config.yaml
num_attention_heads: 3
vocab_size: 2048
norm_place: "pre"
positions: "rope"
attn_scale: 0.177
init_std_qkv: 0.0687
learning_rate: 0.00487
decay_shape: "cos"
batch_tokens: [8192, 16384, 24576]
Each number is 128 + 24 x the weight over its row's rms, rounded and kept within 0 to 255. Layers, rows and columns count from 0. The size above them is the row's rms in percent of the matrix's.

# layer 2 MLP gate, 128x96, rms 0.374, rows 104-127, columns 0-95
size [105  94  99  94 100  86  94  98 100  89 106 102 111 106 113 104  83  99 104  99 104  93  97 115]
[[101 146 147 107 157 155 120 122 110 116  92 129 114 181 149 135  99 109 128 156 150 131 113 152  86 110 127 163 103 143 125 140 142 174 132 142 120 137  91 153 129 139 160 168 142 118 132 134  90 126 140 131 129 128 169 110 166 144 116 136 125 142 128  94 141 108 117 121  75 122 121 161 129  87 146 157 143 105 135  93 174  94 120 144 114 138  80 180 160 152 115 163 159 131  86 130]
 [ 69 131 109 140 155  93 111 132 107 148 174 123 102 110 135 122 114 110 138 129 124 108 123 123 162 126 112 119 144 136 142 143 105 145 123 152  80 120 120 172 137 165 118 161 139 137 112 115 130 151 174 115 163 148  82 114 190 132 135 111 159 124 123 145  88 137 126 139 136  93 126 154 109 123 141 178 113 155  72  93 157 143 158 117 126 163 127 115 131 109 129 113  91  94 101 158]
 [126 141 113 130 155 145 112 108 120  92 132 140 114 169 164 105 124 136  98 129 129 135 103 155 102 112 149 130 116 108 162 156 153 154 126  73 122 117 128 140  96 159 120 161 120 129 118 154 141 106 137 134 111  97 100 101 150 127 138  88 136 168  98 136 123  95 121  90  86 112  89 153  85  78  89  85 119  80 139 119 133 116  93 159 121 131  90  97 137 157 137 139 124 102 149 158]
 [ 99 170 138 113  92 151 145 112 174 125 123 147 108 102 133 156 137  68 155 161 150 134 110  99 132 132 109 100  91  65 176 112 141 166 127 109 135 128 133 166 148 108 135 108 106 105 117 146 155 140  93 142  98 102 151 129 147 124 131 107 150 129 117 164 148 132 162 127 122 108 136 178  91 125 116  94 155 131 133 116 147 127 107 136 136 153 136 141 140 138  88  95 120 179 148 134]
 [130 128 164 156 165 111 154 135 150 162 131 130 157 119 120 111 132  88 138 126 134 176 105 104 120 113 143 107  72 104 124 136 153 122 133 118 171 158 128 103 147  66 132 129 188 156 154 101 122 115 114  85 112 162 122 114 105 124 129  95 119 157 134 127 102 140 123  97 131 130 155 115 161 156 113 125 120 171 126 156 149  97 160 179 119 124 135 120  91 131 102 103 102 151 120 105]
 [136 121 147 148 113 117 129 117 121 152  92 151  81 146 125 103 146  82 175 117 129 147 130 121 120 109 102 115 174 158 119 106 151 148 121  97 114 126  82 119 169 153 119 118 103 143 111  91  96 144 144 142 152  89 142  87 106 134  98 114 157 154 152 135 134 111 119 174 177 119 122 126 157 128 145 137 129 169 131 122 122 161  82 103 171 121 139 147  93 100 122 160 147  92 122 108]
 [130 132 103 136 134 121  95 110 184 146 101 138 169 105  98 129 142 119 150  98 108  96 186 104 129 129 157 130 156 154  95 129 111 138 146 135  96 145 111 133 102 131 106  77  97 112 117 131 145  99 129  96 130 131 106 128 128 158  62 126 142 115 130 156 155 149 109 127 101 112 109 160 107 144 112 144  99  91 100 110 138 152 157 132 153 104 163 165 155 126 109  98 110  95 136  90]
 [174 127 118 151 120 143 136 130  95 188 111 100 125 112 143 149 122 104 150  92 121 134 163  91 154 133 171 134 139 138 156 151  84 127 129 142 162  67 148 143 139 108 164  40 121  86 134 149 157  99  91 145 125 100 134 136 121 110 112 115 133 110  91 138 139  97 138 123 130 143 118  88 126 141 113 102 142 109 150 121 129 117 159 140 100 107 117 127 108 138 100 148 132 144 133 125]
 [127 153 155  84 125 124 158 149 106 113 127 159  98 119  95  79 139 146 142 173 131 180 115  90 136  99 136  97 138 145  99 159 143 110 146 133 151 118 137 149 147 150 111 145  69 116 153 157 152 178 104 122  70 134 135 119 110 109 129 125 108  99 156 133  98 123 106 132 127 134 169 122 121 113 168 116 100 107  99 148 147 132 127 154 167 157 122 137 153 112 156 132 149 108 119  97]
 [147 127 168 111 138 165 122 147 127 136 124 147 137  82 109 157 129 136 121 145 123 124 134 153 133 127 101 136  78 129 161 129 131 124 147 138 138 153  87 119 130 134 141 136 156 137 129 116 147 142 168  98 133  86 124  96 175  57 170 134  82 133 107 175 112 165  89 124 162  86 131 127 157 110 114 109  78 150 124 151 160 121 137  88 117 144 108 168 126 118 121 148 141 115 145 116]
 [154 134 139 126  92 110 107 108 105 102 116 136 114  94  85 156 127  86 129  93  94 171  85 112 115 140 130 142 147 135 132 151 144 100 127 120 159 121 144 119 139 182 137  80 172 143 183 136 140 139 126 115 118  78 183 141 154  93 125 120 121 119 139 111 124  89 117 128 153 115 154 112 148 109  94 149 112 153 132 157 132 118 151 148 161 131 116 102  89 133 143 154 156 166 116 115]
 [ 94 137 132 133 142 148  88 150 128 145 135 144 128 138 150 146 147 111  80 111 136  98 106 121  75 154 114  90 123  94 127 161 137 150 146 116 126 138 140 161 146 179 116 103 117 129 136 125 131 142 131  96  73  71 139  96 170 116 112 176 138 144 154 110 132 131 163 154 119  86 144 145 122  98 144 133 157 154  91 169 140 135 165 106 122 139 111 135 107 143 136 104 130 178 129 103]
 [ 75 114 129  99 148 116 104 133 100 133 146 147 141 110 110 107 172 172 119 103 140 160 109 157  86 123 112 131 138 123 127 111 153  98 127 145 135 130 131 150 157 174 160 155 112 117 171 141  99 110 122 157  86 107 158 160 156 133  96 119 120 107 124 184 119 156 100 138 157 140 124 106  96 132 126 115  83 169 157 169 134 117 119 111 146 126 148 138 101 156 142  87 110  93 136 125]
 [153  63 110 117 168 139 111 162 134  85  97 132 117 154 126 186 170 137 132 134  87 117 100  97 134 166 145 118 136 167 125 175 113  93 100 148 149 134  81 115 145 132 133 123 132  98 146 158 111 139 102 159 135 115 138  91 122 105 169 129 115  97 104 117 136 164 132 102 111 126 140 122 104 126  81 137  90 146 119 133 112 142 140 148 114 122  82 126 119 147 139 115 130 116 110  93]
 [ 99 100  81 125 134 147 134  96 113 124 127 104 115  92 157 116 141 118 117  96 134 123 127 108 126 118 179 119 128 117 145 131  91 140 137 104 140 109 136  99  92 145 111 143 103 156  91 181 134  85 144 110 165  83 139 114 120 145 102 169 146 103 139 132 156 166 125  96  99 123  75  79  99 123 147 114 121 116 163 132 129 139 116 126 115 136  84  82 140 119 105 150 109 164 152 137]
 [ 96 122 127 148 102 132 137 113 127 145 103  81 121 105 146 135 113  93 133  85 176 127 117 147 112 120 169 157 143 134 107 112 137 128 144 158 124 176 101 151 113 160 136 159 100 144 112 109  89 135 119 153 130 107 134 109 130 117 122  74 114 136 112 152 137  88 110 152 124  99  91 149 110 126 130 161  91 139 131 129 135  94 136  75  86 112 131 180 129 185 134 124 152 131 124 169]
 [149 110 138 115 131 124  99 141 101 120  88 167  67 156 123  96 112 110 131  72 164 107 117 123 149 138 140 132 105 148  83  90 121 113 101 122 100  93 125 136 165  96  97 110 110 155 149 143 117 124  91 140 126 124 149 135 153 126 140 101 107 157 143 115 167 136 123  95 102  94 113 132 176 112 131 130 104 113 194  86 113 122 155 100 153 105 139 133 131 147 121 161 129 124 139 118]
 [148 119 153 163 157 110 142 144 103 106 134 184 136 115  85 109 143 146 152 149 112  87 108 130 136 138 153  92 146 155 125 120  73 125 126 118 109 124 125 127 172 149 110 108 128 126 135  84 133 112 114 148 148 102 177 170 148 128 146 124  92 156 149 128 108 112 110  62 157 153 132 133 110 110  81  87 113 109 143 148 156 144 120 129 171 133  98 137 116 130 159 161 123 112 126 151]
 [171 137 176 117 150 123 123 153 144  98 102 100 134 122 134 130 187 117 145 125 131 162 145 123 126 116 113 172 143 151 146 152 111 151 122 165 145 142 153 167 134 150 129 119 127 151 168 172 116  68 111 119 135 148 115 101 128  94 131 126 136 113 117 137 139 125 118 142 122  72 145 127  78 155 113 150 115 187 113 107 115 141 110  92 172 138 112 130 141 104 115  72 121 129 154 136]
 [169 116 113 135  90 164 109 131 128 141 126 130 146  99 130 124 122 124 168 153 119 121  72  65  73  84 102 115 123  92 125 125 152 126 158 110 113 155 103 134 132 102  97 122 117 126 140 177 162 144 167  97 134 145 138 150  95 102 159 125  88 137 105 106 100 125 112 179 146 139 133 130 135 116 109 117 151 156  98 130 114 138 133 141 153 130 139 148 106 115 155 150 167 155 114  92]
 [ 85 159 113  83 117 108 127  99 118  93 127 161 132 166 123  88  96 147 178 143 124 162 118 110  54 156 131 133 148 137 140 124 142 123 121 128  87 124 103 139 108 179 132 179 115 124 100 111 143 123 127 153 110 115 113 129 140 130 129  96 165 142 148 187 133 128 105 116 148  86 168 131 140 147 129 158 153 132 155 136 102 119 113 147 108 118 128 136 117 158 115 117  92 131  96 129]
 [115 129 103 134 138 126 118 100  75 153 128 154 117  83 100 143 152 126 160  93 109 101 130 126 103 108 131 155 114 127 106 104 160 138  97 132 151 152 111 118 142 131 142 103 171  91 110  84 114 145 121 116 138 150 145 133 144 144 120 142 157 126 156 129 126 135  96 157 135  88 103  89 126 126 147 151  82 115 147 197 123 116 177 137 136 127  91 152 130  90 127  99  83 157 122  95]
 [108 112 138 141 141 111 143 109 155 139 115 167 128 115 132 148  84 142 103 127 138 104 122 144 164 138 114 112 135 135 146 134 128 101 138 168  86 173 116 116 165 133 107 144 173 150 154  79 148 137 120 155 101  85 115  99 166 111 148  90  89 146 114 134 147  88  84  93 115 120 128 156 125 126 154 171 189 120  83 120 151 131 102 128 117 113 101 132 108 135 138 121 114 129  96 154]
 [112 101  98 137 119 128 175 178 121 133 143  95 118  91 108 137 148 130  94 141 127 114 139 123 147 125 142 146 146 117 121 147 103 135 152 183 108  96 150  83 116 151 147 128  85  97 124 161 142 145 122 111 148  93 110 136 126 142 127 143  75 120 142 144 140 152 136 114 103  99 124  93 116 152 148  45  94 145 145 128 101  92 126 143 122 157 133 143 132 157 151 106 137  93 151  94]]
# layer 2 MLP up, 128x96, rms 0.373, rows 104-127, columns 0-95
size [108 103 104  89  92  77 100  98  92  91 103  94 108 119  99 101  83  90 103 100 100 102  89 106]
[[153 117 151 181 119 194 137  96 169 114 134 145 126  89 127  83 136 138 114 128 124 156 154 153 147 142 138 125 135 117 110 134 133 149 174 158 148 133 133 131  97 142 157  94 112 144 147  84  99 159 156  84 130 107 128 126  83 106 159 115 101 138 110 162 130 150 111 165 120 114 105 115 156 144  84 117 149 102 122 110 154 113  93 146  85 130 151 161 114  96 143 134 118 124 125 139]
 [165 102 109 125 140 115 135 152 101 130 106 107 119 135 156 129 126 127 109 134 112 120 141  85  88 114 112 152 137 139 162 164 172 123 130 109 123 125 117 119 152 192 151  94 155 112  99 114 122 117 133 110 150 121 113  99 131 136 131 117 105 137 106 111 144 134 188 179 110 137 167 121 148  93 101 128  99 107 123 118 163 121 138 166  56 121 180 138  97 145 128 127 167 117 101 133]
 [105 130 134  98 140  87 150  97 150 147 155 128 122  81 147 179  74 137 134 107  99 123  92  96 127 104  99  90 138 129 116 107 100 123  95 145 136 142 147 150 118 107 121 137 106 118 137 126 109 122 128 127 145 131  85 122 157 137  86 128 140 129 151 104 131 161 110 122 128 144 151  68 145 155 182 146 150 103 161 176 121 178 150 115 140 123 168 136 131  95 119  89 133 122 120 126]
 [143 157  92 142 127 142 123 120 154 155 135 149 139 123  98 152 134  95 148 112 142 114 104 116 155 112 125 130 153 100 106  98 118 178 152  91 143 149 116 142 137 101 127 113 112 114 134 155 134 137  99 101 132 152 143 100 153 110 131 143 131 152 128 214 141 138 135 155 145  96 141 147  99 110 141 140 128 105 105  85 165 110 109 125 133 121 171 108 158  64  95  72 124 120 149 104]
 [146 139 115 117 116 139 104 132 110  69 139  85 123 131 142 145 112 135 144  88 144  75 126 144 122 158 133 152 156 127 121 118 129 145 120  86 123 150 146 157 117 170 143 131  90 119 131 184 119 118 160 180 146 103 164 132 116 151  99 143 107  85 113 177 167 109  93 148 112 138  97 159  99 119 147 141 124  92 131 114 101 166 158 134 143 110 148 150 154 158 148 118 135 112 125 146]
 [154 136 151 148 148 116 125 116 130 176 107 177  97 145  92 125 155 105 140 132 142 122 115 132 132 116 105 102 155 142 108 112 122 121 112 122 115 106  98 104 128 190 115 120 110 153 121  82  78 153 174 118 112 104 123  78  87 132  97 108 159 163 156 111 152 129 172 160 141 134 136 160 136 141 127 114 153 157 123 123 135 151  73 116 142 121 135 154 129 129 147 135 111  92 143  85]
 [103 136 112  75 112 149 114 176 114 120 113 137  88 145 126 108 128 138  95  90 105 180 124 144 128 121 114 159 137 105 147 162 131 140 124 132 129 116 143  93 143 109 155 140 159 159 132 142  92 156 113 148  95 132 142  84 160 120 142  74 140 145  91 129 148 112 140 107 115 169 123 173 137  96 148 170 134 167 153 140 122 125 136 107 130 133 145 135 124 108 145 197 147 147 156 145]
 [146 187 125 145 120 157 137 112 138 155 119 129 121 130 103 165  91 151 156 103 100 149 147 120 160 108 168 105 106 132 165 123 121 143 114 153 142 125 171 141 123 129 133  89 138  90 174 116 147 129 136  98  87 111 121 124 100 112 109 152 109 146 105 139 116 142 125 133 139 152 138  89 127 130 119 109 121 145 169 109 162  49 147 127  80 107 122 136 117 102 110 172 115 152 142  94]
 [104 148 117 151 131 138 128 124  85 110 146  82 130 155 132 163 134 164 139  90 135  69 143 124  99 107 151 125 150 130 104 117 149 122 109 160 170 114 165 112 109 148 160 152 148 154  77  84 129  92 104 173 136 127 162 135 212 124 104 131 142 121 122 119 129 131 131 107 128 124 128 132 164 113 121 121 149 109 126  91 153 148 159 132 131 132 113 137 115 127 171 157 144 107 143 145]
 [129 141 103 133 130 151 133 106 139 144 182 130 140 139 101 121 176  81 107 110 122  93 124 118 120 172 150 123 162 119 150 125 145 145 157 139  83  82 126 150 154 136 109 136 168 101 126 117 147 169 115 115 133 133 140 189 133 144 152 139 137 157 101 108 123 139 121 156 153 164 147 136 116 155 128 112 102 106 137  91  81 136 132  97 144 154 166 160 137 132 182 109 134 145 170 129]
 [186 137 109 156 103 170 129 133 111 122 119 148 148 117 134 145  70  83 123 104 133 162 115 132 112 146 122 131  98 143 130 152 158 164 134 102 155  94 139 137 168 147 138 139  81 106 126 151 139 164 123 123 143 110  83 139 148 130 123 125  90 118  70 120 132  86  96 174 142 122 183 105 119 123 106 140 122 142 137 118 114 156 127 122 133  69 146 117 129 130 113 155 129 149 154 136]
 [139 100 103 123 132 111 149 112 127 131 122  99 112 118 136 119 122 135 157 114 121 142 156 123 167 123 138 156 117 154 132 113 126  99 122 138 130  99  98  91 125  72 149 133  94 114 107 140 119 109 106 142 186 166 116 177 119 114 134  73  82 115  99 160 128  90  99  94 118 165 130 142 126 158 109 155 113 101 160 101 108 141  99 114 120 125 141 112 139 136 108 106  93  95 112 197]
 [122 135 130 148 176 121 101 149  98 157 113 179 120 119 162 152 106  88 142 136 138 159 125 114 120 124 133 127  91  82 155 188 136 140 159 142 144 116 106 117 153 132  94 149 161 120 139 139 142 179 136 161 135 136 150 151 136 131 156 127 106 121 117 109 100 166  92 113 130  89 143 142 116 152 111  94 114 144 126 154  97 112 135  99 129 124 156 148 155 126 159 139 119 127 202 102]
 [126 162 179 147 135 148 163 115 117 128 153 127 140 117 157  96  73 112 164  80 126 142 148 143 102 133 118 163 135 131 119 101 152 126 149 130  91 137 166 135 127 153 131 132 182 154 119 135 120 115 140 126 132 146  84 159 114 134 116  71 151 136 149 102 141  80 125 133 131 143 100 158 142 136 137  93 138 113 205 118 111 111 120 108 123 142 137 130 172 120 136  85 136 136 157 125]
 [173 113 125 147 119 116 105 130 131 146 139 136 159 152  87 161 114 139 156 185 117 170 105 103 147 139 104 101 125 149 120 161 110 127 118 148  97 102  92 120 125  91 119  73 155 146 150  88 122 162 149 143 104  96 115 148 142 115 129 107 131 166 115  95 100 110 135 152 125 127 107 140 181 185 134 141  99 184 119 109 115 133 123 113 104 163 142 153 117 122 141 110 125 131  97 125]
 [ 75 111 131 154 115 126 125 140 139 137 116  92 107  98 154  98 117  98 138  76 199 131  97 141 145  97 158 131 107 113 122 107 160 106 166 151 164 132 111 150 136 125  92 149 116 125 130 128 111 120 118 161 122  91 133 138 119 106 114  78 128 123  81 118 113 123 119 152 164 108 113 141  97 134 123 175 123 130 123 143 128  76 124  97 130 103 147 182 140 149 116 125 161 131 123 162]
 [106 126 100 156 143 132 159 128 140 152 137 140 162 131 152 160 127 161 129 147  98 156  96 129 141  82  98 130 142 147 152 171 136 130 160 145  90 138  84 159 122 176 136 159 152 112 133 117 135 140 144 125 142 141 109 118 140 116  95 170 124 107 145 150  74 104 150 119 158 141 115  70  87 131  80  96 176 142  88 133 145 144 111 109 168 149 126 110 122 125 127 112 119 129 144 126]
 [128 100 130 138 144 152 145 152 158 145 147 175 124  96  70  93 133 153 125 150 111 103 100 132 128 151 134  88 136 151 132 142  88  95 133  95 125  95 155 161 163 160 158 148  99 155 135  89 120 149 111 139 132  80 153 146 139 104 138 133 105 105 143 115 116 105 120 100 125  96 126 127 133 143 118 118 109 110 129 118 123 142 128 110 174 172 128 161  90 127 167 175 117 170 133 157]
 [ 96  94  94 150 124 158 109 132 105 161 168 166 158 155 108 147 110 133 130 117 132 125 111 156  97 122 152 104 137 134 121 107 131 115 140  94 101 121 123  84 131 101 119 122 121 120 101  48 135 154 165  95 130  96 153 154 158 153 153 120 112 147 133 118 127 166 119 100 123 164 107 136 182 137 137 109 153 109 156 156 152  83 129 128  83 122 127 130 129 139 123 176 125 127 133 100]
 [117  97 119 138 102  93 131  93 147 132 172 141 145 126 108  97 128 136 147 126 128 124  85 144 130 136  99 130 152 145  54 104 127 126 161 119 134 154 120 133  90 153 132  87  88 125 105 132 120 145 115 124 106 125 122 180 161 164 140 150 123  99 149 133 141 151  84 126 151 124 110 120 123 141 137 157 104  71 140 111 122 127 160 133 119  68 120 132 112 126  73 145 164 139 104 161]
 [127  86 129 143 116 124 121 143 126 176 124  93 118 106 100 160 181 109  98 151 140 112 120 129 178 110 133 143 105 108  80 153 130 126 170  93 135 120 113 107 166  78 125 120 178 127 121 133 120 154 142 132 146 157 159 135 122 127 123 165 116 138 105  74 149 121 135 116 112 170 103  99 120 132 109 132  96 135 130 136 162 130 168  86 143 158 102 107 153 103 125 136 171 150 140 121]
 [120 125 122 115 126 173 121 151 174 110 110 112 104 166 139 146 107 116 152 182  83 131  94 158 134 152  96 134 109 126 149 118 120  92 113  87  89 142 129 141 113 127 104 121 126 142 148 125 149 129 112 132 114  91 140 110 158 108 143 102 143 116 139 102 160 151 142 102 141  79 150 140 165 156 131 129 139 149 139  87 139 133  95 107 165 132 132 123  96 122 162 195 126 117 102 180]
 [128 161 130 100 143 111 134 137 157 141 114 150 140  85 146 122  77 135 120 149 138  81 122 111 179 155 128 121  78 131 124 140 138 116 170 153  87 149 120  84 164 143 128 153 158 122 127  91 163 137 125 148 138 105 129 125 129 119 168  84  97 166 134 116 117 111 126  95  97 119 105 140 122 130 141 130 210 127 105 117 119 115 120 114 140 144  76 138 134 113 150 109 135 138  93 124]
 [136 117 167 153 110  87 105 103 141 138  94 149 114 113 136 146 106 107 146 170 145 133 122 107 125 116 111 131 119 116 114 115 131 119  90 113 143 144 134 140 125  98 164 133 162 126 176 123 122 118 101 151  93 109  81 141 111 144 101 161 142 124 131  89 142  68 133 146  97 145 164 141 125 156 126 169 162 113 154 101 133 150 136 170 121 120  69  81 119 105 116  99 146 162 115 162]]
# layer 2 MLP down (transposed), 128x96, rms 0.346, rows 104-127, columns 0-95
size [103 105 101  96  96  97 107 103  99  97  99 100 111 108  89  89  84  95 101 101 105 106  92 114]
[[171 153 130  88 141 106  87 127 103 145 104  96 127 173  91 150 122 128 161 106 104 146 133 142 103 114  95 122 140 127 155 137 139  95 156 145 118 132  65 109 155 136 102 123 172 140 101 164 101 130 135 140 101 146  90 135 166 128 108 120 105 146 116 133 142 110 140 110 130 146 141 153 112  76 162 142 145 101 137 120 130 108 137  72 152 108 133  64 118 132 127 136 133 103  99 137]
 [106 150 165  96 100 158 164 128 158  89 160 107 133 146  85 131 149 163  92 116 127 129 134 147 128 138 132 176 119 122 144 110 130 120 107 136 128 123 121 143 135  88 115 129 161  91 161 142 118  93 102 142 102 137 105  90 159 183 134 103 140 139 117  74 142 131 100 128 100 149 118 152 133 157  89 126 147 101 131  86 130 145 151  97 104 137 144 141  58 119 118 116 130 118 148 115]
 [104 129 103 110 157 149 145 138 137 117  80 158 104 183 132 114 107 125 121 127 143 110 124 117 133 136 139 129 148 119 118 110 106 112 116 139 104 113 159 183 150 146 126 128 105 127 133 137 134 127 129 134 147 135 108 106 125 180 213 113  95 116 143  96 162 112 133 116  93  82 130 130  96 134  98 144 119 142 161  98 171  95 179 136 127 136  69 128 145 110 139 101 140 147 102 110]
 [138 165 152 131 107  91 119 107 150 103 125 121 124 131 118 147 143 102 155 114 144 103 123 134 106  90 111 124  86  99 121 133 122 108 140 167 150 101 137 131 159  87 122 164  99 108 175 137 120 156 101 105 123 108 149 109  85 112 103 127 137 141 129  92 149 109 157  82 162 113 104 178 126  90 169  89 133 121 149 157  86 115 167 147  96 128 161  97 119 111 128 155 155 129 133 139]
 [111 137 158 114 109  97 141 131 134 123 122 119 124 130  64 116 162 138 125 130 133 152 109  98 102 120 134 140  98 140 197 130  82 148 124 144 138 144 102 123 155 135 161 104 111  74 112  98 118 123 114  99 114  91  66 125 152 140 174 114 131 106 134 100  84 121 118  93 103 137 139 111 132 131  97 138  99 154 133 116 146 166  82 122 121 115 137 128 158 136  79 143 140 157 149 121]
 [139 133 136 126 121 111 137 130 123 155 120 161 120 128 137 133  84 114 150  83 136 120 144  99 100 143 115 117 140 163  86 114 187 125 137 110 132 127 111 115 163 144 118 108 121 142 101  92 121 105 188 137 134 105 120  98 129 129 143 140 165 139 165 109 148 110 133 135 165 138 148 147  90 137 154 130 108 145 157 119 148 111  14 116 131 128 140 130  98 120 124 149  99 112 129 100]
 [ 87 117 109 129 109 135 107 111 143  89 129 118  84 168 149 154  99 118 100 118  73 165 137 119 120 154 129 140 104 134 156 114 144 107 118 115 128 116 134 126 118  98 151 150 140 138 107 116 121 169 139 146 127 107 126 101 112 153 165 114 115 139  94 111 105 137 139  87 121 148  95  98 153  64 168 137 111 171 151 143 120 117 138 106 109 139 129 144 108 145 169 192 158 159 152 152]
 [131 100 139 154 143  89 154 139  88 117 124 119 142 127 174 141 145 151 122 151 175 150 147 123 123 121  99 145 131 129  87 172 142 137 114 129 156 133 115  85 142 111 161 142 141 196 136 178 107 102  66 138 100 141 130 141 111 125 150 103 102 143 154  98  97 128 120 110 111 130 108 141 138 132 167  91 132 165 145 159 123 155 135 164  90 132 153  99 117 107 137 137 141 108 119 160]
 [134 159 124 160 141 124 119 138  91 129 166 109 130 132 116 165 137  98 116 108 124 100 133 164 127 107  84  81 109  81 141 158 135 125 142 116 132 154 111 109  95 133 130 124 159 165 131 117 128 105 116 148 136 127  81 155 145  98 102 142 117 111 123 119 174  76 138 130 126 105  97 131 119 142 126 108 132 138 174  85 105 112 177 108 104  89 114 176 103  96 161 158 104 137 125 102]
 [146 116 110 144 123 194 149 150 122  71 138 204 122 115 120 128 153  81 152 116 139 120 141 159  74 108 164 113 108 109 176 117 103  89 135 129 127 114 114 126 132 153 132 142 122  80 123 132 134 176 111  89 130  98 153 138 125 156 128 133 137 132 120 139 133 167 102 127 161 125 131 174 121  87 164 133 127 129 102 136 148 144 128 108 141 145 125 147 136 119 111 133 103 132  90 130]
 [145 122 117 138  90 101  87 120 105  89 103 106 132 126 139 188 135 161 135 106  99 139 136 110  98 104 122 132 143 131  95 110 138 107 132 139 105 141 141 119 109 140 167 122 183 137 155 125 160  80 144 120 122 157 155  92 150 100 122 128 153 110 128  90 111 137 116 138 134 144 112 102 106 115 137 137 110 108  75 161 178 140 144 181 122 119 115 116 133 158 181 119 122 113 115 176]
 [135 162 146 163 162  93 119 134 141 113 113 143 138 127 143  98 139 116 128  85 141 140 115 150 130 140 168 145 159 140 149 145  85 101  70 129  80 144  79 105  79 142 131 159 136  99 107 146 134 137 156 158 133 161 133 101 134  91 151 151 149 125 106 128 122 123 101 121  87 104 116 117 120 168 111 110 119 125 153 125 145 133 162 115 162 130 111 115 176 112 152 114 124 129  63 133]
 [165 160 168 136 137 106 131 113 155 143 155 142 104 141  79 103 128 116 162 141 141 103 114 130  98 148 133 142 127 146  93  92  98 109 145 199 136  80 121 147 109 162 173 150 128 162 147 146 139  97 139  90 116 126 118 163 150 124 138 174 144 139  99 121 153 132 135 135 112 150 151  96 130 140  92 121 101  88 127 139 150 138 155 111 145 162 152 158 149 120 128 121 163 109 122  98]
 [117 121 117 153 145 109 101 127 164 148 111 116 148 123 152 149 126 164 111 134 111 108 116 144 123 145 151 106 107 118 142  91 100 167  90 113 128 111 144 125 148 170 171 115 113 121  99 174 131 126 132 136  68 147 149 120 120 125 106 175 116 156 161 150 102 154 127 108 135 150 209 109 114 154 100 155 144 121 126  96 134 140 143 138 102 111 131  92  96 160 102 141  88 136 161 146]
 [185  99 122 129 145 132 160 113 110 129 145 138 104 122 125 170 144 166  96 142 174 104 142 159 133 156 129 110  92 121 110 111 129 111 136  87 140 106 102 110 133 125 170 142  96 173 146 120  87 146 112 142  95  93 125 137 143 164  86 165 102 131 133 151  50 129 121 124  87  93 119  89 146 125 135 129  91 121 134 120 135 112 133 112 114 114 149 175 115 133 113 132 132 113 127 126]
 [121 112  87  97 148 169 109 169 135 123 109 136 108 146 109 154  82  98 166 133  55 153 126  88 124 163 135 106 136 151  79 138 124 144 120 128 166 132 123 122 119 131 158 100 167 122 108 102  85 119 113 137 121 130 126 150 162 151 132 146 135 124 113 112 131 116 107 112 136 162 106 161 129 137 178 106 113 124 135 128 124 121 151 163 110 129 100 129 121 115 196 119 128 159 110 160]
 [137 115 132 115 121  69 147 148 144 116 116 109 175 147 131  94 159 125 151  85 174  97  96 131  91 125 160 116 179  99 136 141 113 122  89 139 125  85 107 110 110 154 154 132 139 120 120 133 133 134  90 169 154 111 138 120 119 160 111  97 107 134 130 140  75  94  98 146 124 107 148 124 123 121 161 121 150 161 102 128 133 125 160 147 147  91 160 138 163 173 120 132 144  99 122 138]
 [137 146 118 123 150 142  91 132  99  74 103 103 120  83 146 125 133 144 110 137 108 125 137 163 113 119 129 104 135 129 124 121  97 139 100 141 148 125 146 110 157 142 143 123 143 117 151 100 118 166 101 118 152 145  55 167 150 136 125 153 132 133 127 171 108 150 156  88 136 142 130 213 158  94 110 125  97  79 152 132 147 120  92 121 129  93 143 157 122 119 127 132 144 145 114 104]
 [ 92 136  96 140 149 137 173  91 122 169 174 139 154 142 149 109 134 122  97 107 137 137 133 140 119 153 121 115 117  90 123 143 132 133 136 128 118 124 124 115 121 143 117 114 126 112 134 138 108 177 110 180 120  95 110 164 130 139 171 151 105 130  82  99 117 123  94 151 128 117 159 174 144 107 117 158 134 123 120 137 173 116 195  97 142  85 133 111 158 148 167 150 102  88 129 113]
 [156 127 118 112 143 130 136 135 125  77 120 131 154 162 104 118 162 174 124 116  99 154 130  93 134 115 116 137 116 145  91  86 134 140 128 127  78 101  98 140  72 107 146 141 132 119 132 133 101 158 119 123 130 150 104 153 122 131 156 177 151 144 136 102 109 106 112 146 119 163  67 148 104 105 162 106 123 125 116 101 121 140 122 138 141 142 202 184 116 154 125 126 151 115 136 146]
 [113 150 152 164 132 121 135 136 111  92 127 145 133 114 179 134 111 116 114  92 161 100 131 186  76 124 139 121 120 129 124 114 119 145 101 204  94 144 135 143  96 143 136  91 114 121 109 120 144 113 111 140 146 131 130 144  87 123 118 109 133 109 161 123  68 121 127 114 114 118 154 126 132 142 143  88 104 155  97 136 118 125  86 131 116 145 119 168  76 137  99 126 148 160  85 136]
 [121 120  97 119  97  75 150 128 119  96 131 173 101 121 127 124 119 153  92 115 129 112 102 136 133 138 102 124 122  91 163 146 158 155 100 129 138 115 109 147 121 124 142 126 128 136 152 124 110 126  89 127 130 161 127 135  76 103 116 160 109 170 115 115  70 143 126 163 131 152 150 137 144 141 114 150 122 150 147 182 115 174 146  95 133 151 148  99 112 152 114 142 106 191 124  78]
 [137 136 119 174 106 148  85 159 157 136  77 114 135 142 126 151 105 112 136 139  91 110 159 109 147 158 127 112 172 134 108 132 139 152 139 152 167 112 174 138 115 119 115 105 107 162 151 147 147 117 148 136 178 156 127 110 147 163 141 157 163 122 137 121 118 104 132 158 170 111 130 174 108 114 121  79 119 126 108 109  92 158 168 145 131 144 135 146 144 125 177 144 120 109 165 107]
 [103 122 158 123 141 114  78 134 144  92 120 146 106 129 151 114  81  94 129 135 161 118 132  99 130 135  75  88 119 134 134 123 113 115  73  85 141 106 134 147 103  80 121 153 141 141 133  85 140 128 149 163 134 129  98 104  78 137 129 137 111 148 112 161 159 123 137 150 168 143 124 132 130 116 134 177 124 129 147 117 144 118 155 148 106  57 120  92 143 127 104 134 143 148 129 161]]